config.toml
hidden_act = "swiglu"
rope_theta = 500000.0
rope_fraction = 1.0
qk_norm = false
init_std_o = 0.0717
init_std_up = 0.0826
learning_rate = 0.0106
Each number is 200 + 30 x the weight over its row's rms, rounded and kept within 0 to 999. Layers, rows and columns count from 0. The size before them is the row's rms in percent of the matrix's.

# layer 11 MLP up, 384x128, rms 0.0827, rows 61-77, columns 0-63
096,170,191,234,186,146,209,253,240,195,180,171,204,196,152,176,189,186,178,178,238,195,231,136,228,171,178,234,164,239,235,219,221,208,232,168,189,203,199,176,214,237,223,182,170,199,187,180,217,167,233,179,159,194,149,155,196,204,181,147,238,203,191,190,233
096,221,227,225,206,162,181,143,228,207,190,192,192,194,242,165,241,174,197,194,202,207,153,180,181,245,167,214,182,173,215,205,213,248,192,163,182,177,250,160,203,173,202,151,244,172,168,206,225,209,154,132,266,202,176,213,227,148,196,238,196,130,200,132,220
097,181,157,198,220,194,202,193,179,223,255,198,192,199,140,179,215,210,253,245,276,188,240,241,178,196,217,215,183,249,172,249,137,224,260,156,222,196,171,184,204,160,171,215,277,167,176,241,136,221,276,175,219,245,208,163,161,232,196,237,214,180,166,162,195
096,210,203,150,184,246,198,250,220,220,247,142,173,162,161,197,229,179,183,270,203,169,201,202,226,202,236,248,175,183,126,196,277,188,245,170,188,177,224,217,153,188,204,209,193,200,260,182,141,163,192,189,206,227,181,216,218,208,154,187,169,201,203,222,236
093,188,199,254,188,233,162,238,216,229,196,185,173,216,204,182,272,187,206,143,98,192,197,206,179,197,167,198,170,222,169,221,182,184,202,135,169,208,229,221,222,227,236,167,235,177,192,219,207,166,242,208,230,193,159,188,143,207,181,153,194,127,221,187,196
092,165,189,188,159,232,175,202,166,196,215,277,217,246,185,219,206,172,227,178,210,202,220,189,197,245,168,195,242,135,200,199,215,226,148,266,244,222,198,184,184,185,190,180,214,204,194,244,245,232,210,208,197,198,217,181,191,180,173,183,188,191,186,254,128
096,215,245,174,177,198,170,191,240,201,221,195,256,212,181,205,194,196,128,195,236,206,258,160,188,218,174,181,174,223,166,192,222,214,177,209,202,155,195,197,219,230,216,203,198,242,219,178,95,161,208,236,183,181,187,203,174,180,135,200,157,148,209,154,252
093,234,186,143,194,182,238,193,257,240,193,200,156,236,236,175,212,177,150,195,186,171,177,168,204,222,183,191,222,164,171,220,189,198,213,250,162,262,114,195,201,164,204,214,194,170,233,192,245,210,205,158,187,178,231,227,215,233,202,179,169,187,129,220,183
101,215,183,206,145,193,209,215,213,169,190,229,174,183,220,213,242,162,186,227,186,167,172,223,210,192,214,135,218,161,179,206,208,241,213,221,212,194,197,182,199,189,125,236,219,197,190,148,263,170,185,211,207,199,173,156,211,157,195,224,218,180,213,204,220
108,178,221,200,187,162,183,201,263,215,206,219,190,202,170,200,180,157,199,154,249,211,197,214,202,229,210,227,174,218,165,246,205,203,198,151,217,173,192,206,271,166,174,181,265,269,267,238,190,175,199,196,212,207,206,212,197,176,256,189,164,191,176,216,220
098,178,159,206,171,257,239,205,194,252,197,171,211,213,202,235,211,203,218,216,192,178,225,237,168,209,224,236,175,176,205,179,171,271,157,171,215,200,171,153,177,218,226,191,207,224,216,223,184,252,209,178,192,159,224,196,183,144,207,173,162,191,199,177,195
102,180,153,182,193,181,174,205,190,146,178,229,188,195,194,212,219,203,178,241,182,208,202,224,187,186,203,208,188,206,206,190,214,144,192,225,225,246,272,170,168,154,207,239,201,221,234,224,170,204,220,216,162,244,170,228,165,197,198,254,200,196,196,204,229
098,174,197,184,196,156,213,174,187,259,174,149,196,222,218,248,220,143,215,268,176,165,213,217,153,166,187,224,217,188,209,208,217,164,150,182,209,206,219,203,163,178,219,171,173,195,188,229,246,290,193,207,186,227,244,197,162,195,176,247,234,204,195,213,247
097,176,255,164,220,186,206,188,223,142,224,202,187,153,158,206,238,230,211,201,255,269,177,145,197,232,219,211,206,204,159,186,199,182,186,201,209,203,239,192,248,209,233,205,219,160,242,177,228,123,163,218,210,225,197,183,230,168,261,174,179,190,172,195,186
100,219,227,199,225,153,212,214,155,244,233,209,198,164,218,199,191,213,230,226,215,221,181,234,254,217,171,182,219,166,198,193,191,217,216,173,229,169,238,258,198,207,222,234,163,195,219,231,182,196,185,229,134,252,221,192,207,180,182,216,234,163,210,198,243
099,224,158,217,256,185,143,190,176,207,178,163,200,165,193,231,230,171,277,166,226,139,288,184,181,162,205,200,187,169,234,197,228,197,223,232,201,245,255,203,206,212,205,214,213,192,185,157,191,217,186,193,200,240,149,198,226,240,241,181,198,228,236,171,213
105,254,167,200,174,248,188,233,249,177,202,188,220,232,209,176,175,201,197,246,252,198,195,178,197,210,200,197,211,210,191,206,152,213,216,216,203,239,210,229,193,175,235,201,161,158,183,156,265,194,176,215,149,168,218,133,173,265,175,195,214,170,251,231,226
# layer 11 MLP down (transposed), 384x128, rms 0.0828, rows 61-77, columns 0-63
096,240,193,202,196,202,182,210,210,190,156,223,197,238,216,218,279,189,192,213,195,141,233,188,266,201,182,200,247,271,192,198,171,226,177,172,220,194,194,164,199,199,268,200,189,210,139,157,209,220,172,241,204,176,124,182,178,180,228,180,218,242,218,231,193
095,190,219,205,207,154,200,210,166,201,194,211,182,172,190,225,221,194,177,168,209,218,154,202,187,130,198,174,188,194,220,230,200,171,200,197,222,232,173,188,192,152,202,279,176,175,226,234,126,216,209,270,200,260,168,218,222,216,189,210,160,227,149,163,183
102,185,211,141,178,205,171,230,222,227,171,135,199,220,265,212,239,237,150,158,117,217,215,192,262,191,197,254,200,161,163,200,238,210,187,197,133,198,224,184,189,210,189,161,177,189,214,145,215,223,196,193,226,138,211,177,196,199,214,196,236,235,236,184,227
102,291,252,186,243,229,210,174,201,238,195,225,203,238,212,226,171,142,171,206,183,228,214,208,211,204,205,219,204,218,226,267,158,221,179,219,178,185,237,181,193,191,190,216,197,176,173,225,236,231,247,227,187,203,185,223,223,229,212,226,233,205,188,201,204
092,205,221,198,148,199,192,221,184,165,205,178,193,167,134,212,142,167,198,210,193,195,189,210,180,178,224,195,173,195,170,207,184,229,213,220,117,226,162,191,224,233,171,249,205,205,206,188,263,234,174,173,183,207,197,215,165,210,192,234,267,216,171,193,242
096,213,186,229,210,205,218,198,156,252,196,234,161,154,209,218,218,219,233,190,247,194,188,246,230,204,202,175,251,208,151,181,169,136,220,207,225,195,187,173,264,206,198,185,193,205,208,205,167,196,199,180,167,210,150,221,192,129,162,228,132,217,179,162,202
103,200,196,170,191,200,216,222,165,217,152,201,201,170,213,220,144,179,203,163,200,216,189,166,201,242,193,173,199,264,225,210,227,165,244,206,188,218,218,233,230,187,151,186,230,239,220,147,186,237,174,181,166,150,222,197,169,170,181,187,177,240,217,196,173
102,258,244,245,149,253,226,206,210,209,215,183,176,217,210,211,109,187,188,185,155,191,172,187,200,285,225,218,241,212,248,209,200,206,183,176,231,163,255,186,206,196,191,236,225,231,177,213,204,209,161,186,200,201,172,237,193,172,207,217,192,196,219,149,156
102,213,261,242,229,182,213,191,213,186,155,158,241,162,260,233,202,183,179,180,172,172,149,220,216,213,201,182,213,151,176,197,197,224,171,203,217,191,198,176,208,152,193,137,169,195,209,191,152,159,185,208,229,253,178,294,260,179,170,199,187,220,183,210,241
101,205,259,183,225,165,222,203,189,187,235,145,222,140,218,246,147,216,194,200,175,201,206,195,140,185,183,208,209,205,129,188,243,167,196,239,247,266,212,240,219,205,139,205,230,222,205,188,170,224,182,189,208,214,192,150,184,169,247,230,192,178,213,209,185
097,238,211,187,176,174,197,163,207,215,201,203,217,214,204,156,216,232,179,188,231,245,190,196,207,184,214,247,210,254,187,209,207,237,156,246,194,177,193,196,161,171,250,198,220,181,172,169,161,220,206,158,198,209,192,230,232,183,201,214,181,158,177,222,179
102,270,165,166,244,214,155,180,176,196,208,159,166,209,196,193,229,206,181,175,173,211,211,202,213,208,202,185,209,165,189,187,170,230,197,198,174,202,193,202,178,142,222,178,220,160,152,206,197,254,222,136,170,177,199,166,131,172,127,207,226,220,244,192,204
094,198,257,233,228,170,223,184,220,213,205,120,212,160,199,264,170,208,246,241,225,233,199,208,237,201,179,239,193,217,205,234,215,268,234,207,146,195,190,188,175,167,194,213,152,219,185,178,256,290,239,286,193,214,213,155,210,222,211,221,180,179,229,204,247
103,234,189,217,189,231,214,189,198,189,185,207,223,191,231,250,203,171,209,240,182,183,193,199,202,213,195,199,203,167,180,169,245,158,196,211,179,192,228,197,226,207,144,129,199,191,132,162,113,174,201,235,220,238,225,179,223,215,164,186,183,157,231,201,211
100,216,185,136,169,185,222,191,189,160,265,192,173,215,219,179,253,235,197,163,210,200,190,220,169,156,216,155,209,168,224,203,207,211,202,195,189,183,220,222,217,234,230,180,165,174,202,223,204,232,175,243,145,173,229,219,204,117,268,241,178,212,239,170,208
094,165,217,169,197,202,234,232,191,176,191,150,186,128,243,205,186,248,221,211,214,212,244,178,198,258,213,185,190,218,198,210,196,210,178,208,217,200,214,232,200,167,205,197,207,164,200,239,187,177,191,221,181,152,196,192,166,222,219,171,231,152,175,212,207
101,277,248,221,183,207,184,231,171,226,183,163,150,202,122,210,220,238,173,147,243,218,202,213,145,173,222,205,259,162,182,212,148,163,149,177,175,170,245,142,213,233,205,217,165,215,224,202,203,186,186,176,214,232,184,253,216,179,209,237,194,144,165,168,209
# layer 11 MLP gate, 384x128, rms 0.0826, rows 62-78, columns 0-63
096,202,222,207,215,206,192,253,210,156,148,161,219,275,205,193,200,272,194,153,135,210,220,208,179,142,179,217,162,179,211,175,201,192,207,211,189,199,214,189,219,202,177,237,236,189,193,182,202,220,183,215,192,235,230,229,200,189,230,150,200,217,221,256,212
097,170,197,190,245,204,232,232,210,218,192,200,231,204,179,186,194,218,247,237,175,170,270,184,172,209,181,249,242,241,249,237,174,205,163,170,214,200,173,166,197,179,187,191,165,206,288,252,193,151,219,202,220,180,228,205,199,220,162,243,204,167,136,237,212
095,161,160,201,186,269,246,229,172,197,231,211,166,198,228,187,187,225,245,210,218,195,171,247,217,199,182,193,200,193,221,193,205,244,242,165,247,183,192,214,160,206,134,248,130,245,154,208,166,227,169,161,196,217,171,219,248,184,174,160,211,216,180,157,187
101,186,211,203,230,181,222,198,259,225,198,176,192,164,119,214,204,158,154,210,155,191,214,187,176,227,159,198,202,225,165,181,197,200,168,239,209,166,190,207,134,216,207,231,173,188,236,182,191,241,202,180,211,239,207,187,137,201,200,189,172,232,210,221,216
093,218,165,210,237,194,163,275,212,194,185,221,166,138,275,203,178,164,175,145,213,198,231,212,204,165,207,183,181,181,214,196,211,246,194,241,148,188,225,217,250,199,207,190,178,208,250,195,219,192,143,167,222,202,149,207,238,191,190,189,162,140,224,178,246
101,200,207,242,181,231,199,187,245,210,216,240,218,248,199,162,203,119,226,228,198,212,176,167,178,226,222,200,179,167,202,211,205,160,162,228,196,143,117,161,234,210,224,165,168,157,230,178,138,202,197,226,204,164,175,189,181,202,185,216,174,226,238,236,202
099,150,247,238,204,271,220,255,216,171,212,205,172,182,176,155,210,173,215,206,178,198,250,157,203,256,200,220,230,199,241,232,231,200,225,201,218,151,268,190,174,227,187,223,220,212,205,211,207,267,159,203,239,179,178,232,132,228,200,206,205,209,226,225,143
100,197,234,221,235,208,203,182,205,201,221,182,257,189,208,222,142,228,235,231,217,218,187,152,207,206,178,204,217,198,194,189,240,253,128,199,226,206,176,198,197,183,231,179,189,211,190,184,239,185,203,215,223,213,147,224,192,191,157,179,161,164,249,183,177
106,240,188,202,214,255,203,152,242,144,160,193,184,176,202,208,205,190,207,215,197,196,184,209,226,199,260,252,175,191,184,214,168,182,212,257,252,188,211,201,172,234,221,162,130,195,237,196,194,229,192,193,231,171,223,214,209,152,181,240,219,151,176,189,199
100,252,177,202,229,180,205,234,203,221,170,171,230,142,204,256,193,198,214,215,226,197,256,205,220,208,274,207,169,183,207,252,201,238,191,218,216,229,140,164,182,278,225,222,189,273,241,239,188,199,191,221,212,158,192,147,216,198,176,174,224,179,194,202,197
099,192,219,188,217,197,256,233,199,195,189,209,211,203,177,188,153,184,189,201,236,230,172,146,199,196,219,206,201,217,271,231,221,175,172,235,203,177,189,300,246,239,247,188,174,236,206,212,196,206,211,226,193,228,194,160,251,203,208,170,203,163,209,186,199
109,277,202,209,195,189,190,210,177,179,199,235,257,155,233,254,214,171,180,175,251,229,233,219,213,198,185,184,174,178,166,254,222,207,232,178,204,160,231,200,173,250,194,256,207,191,231,201,182,202,203,211,255,251,129,230,203,199,190,193,215,206,215,194,192
099,217,158,210,180,210,155,217,186,149,202,212,220,258,245,214,204,169,191,173,159,185,244,223,210,168,176,221,234,140,237,231,231,196,146,218,216,192,152,197,196,236,200,201,182,171,183,203,177,216,147,185,182,238,169,218,200,167,210,211,203,208,237,208,195
096,173,223,209,188,216,179,199,176,190,196,191,210,196,266,208,175,186,209,216,208,151,229,166,256,190,179,202,145,238,155,185,229,247,157,187,206,168,229,190,176,200,204,208,190,190,186,207,225,176,193,258,193,200,222,266,184,222,140,198,232,179,202,252,142
098,162,198,235,172,226,187,199,168,188,213,250,219,149,210,177,233,180,231,246,225,198,227,185,202,204,198,135,178,129,253,239,226,201,249,178,236,174,253,188,185,172,182,171,183,252,230,164,182,241,168,213,232,259,245,176,198,246,205,239,210,237,224,215,169
098,216,180,160,154,190,223,225,243,203,193,198,275,213,199,189,218,208,202,234,250,174,204,208,232,276,187,192,193,202,237,162,222,128,156,207,211,234,236,226,187,162,191,213,207,217,271,218,206,222,160,187,166,212,184,177,186,220,215,260,192,187,194,183,199
091,193,168,168,224,211,190,160,203,206,211,147,166,187,207,155,219,188,204,181,254,168,194,210,193,216,180,182,170,237,220,229,243,191,198,162,204,211,130,240,185,176,138,231,172,223,228,244,168,205,171,189,190,216,197,146,218,230,250,203,189,181,208,174,252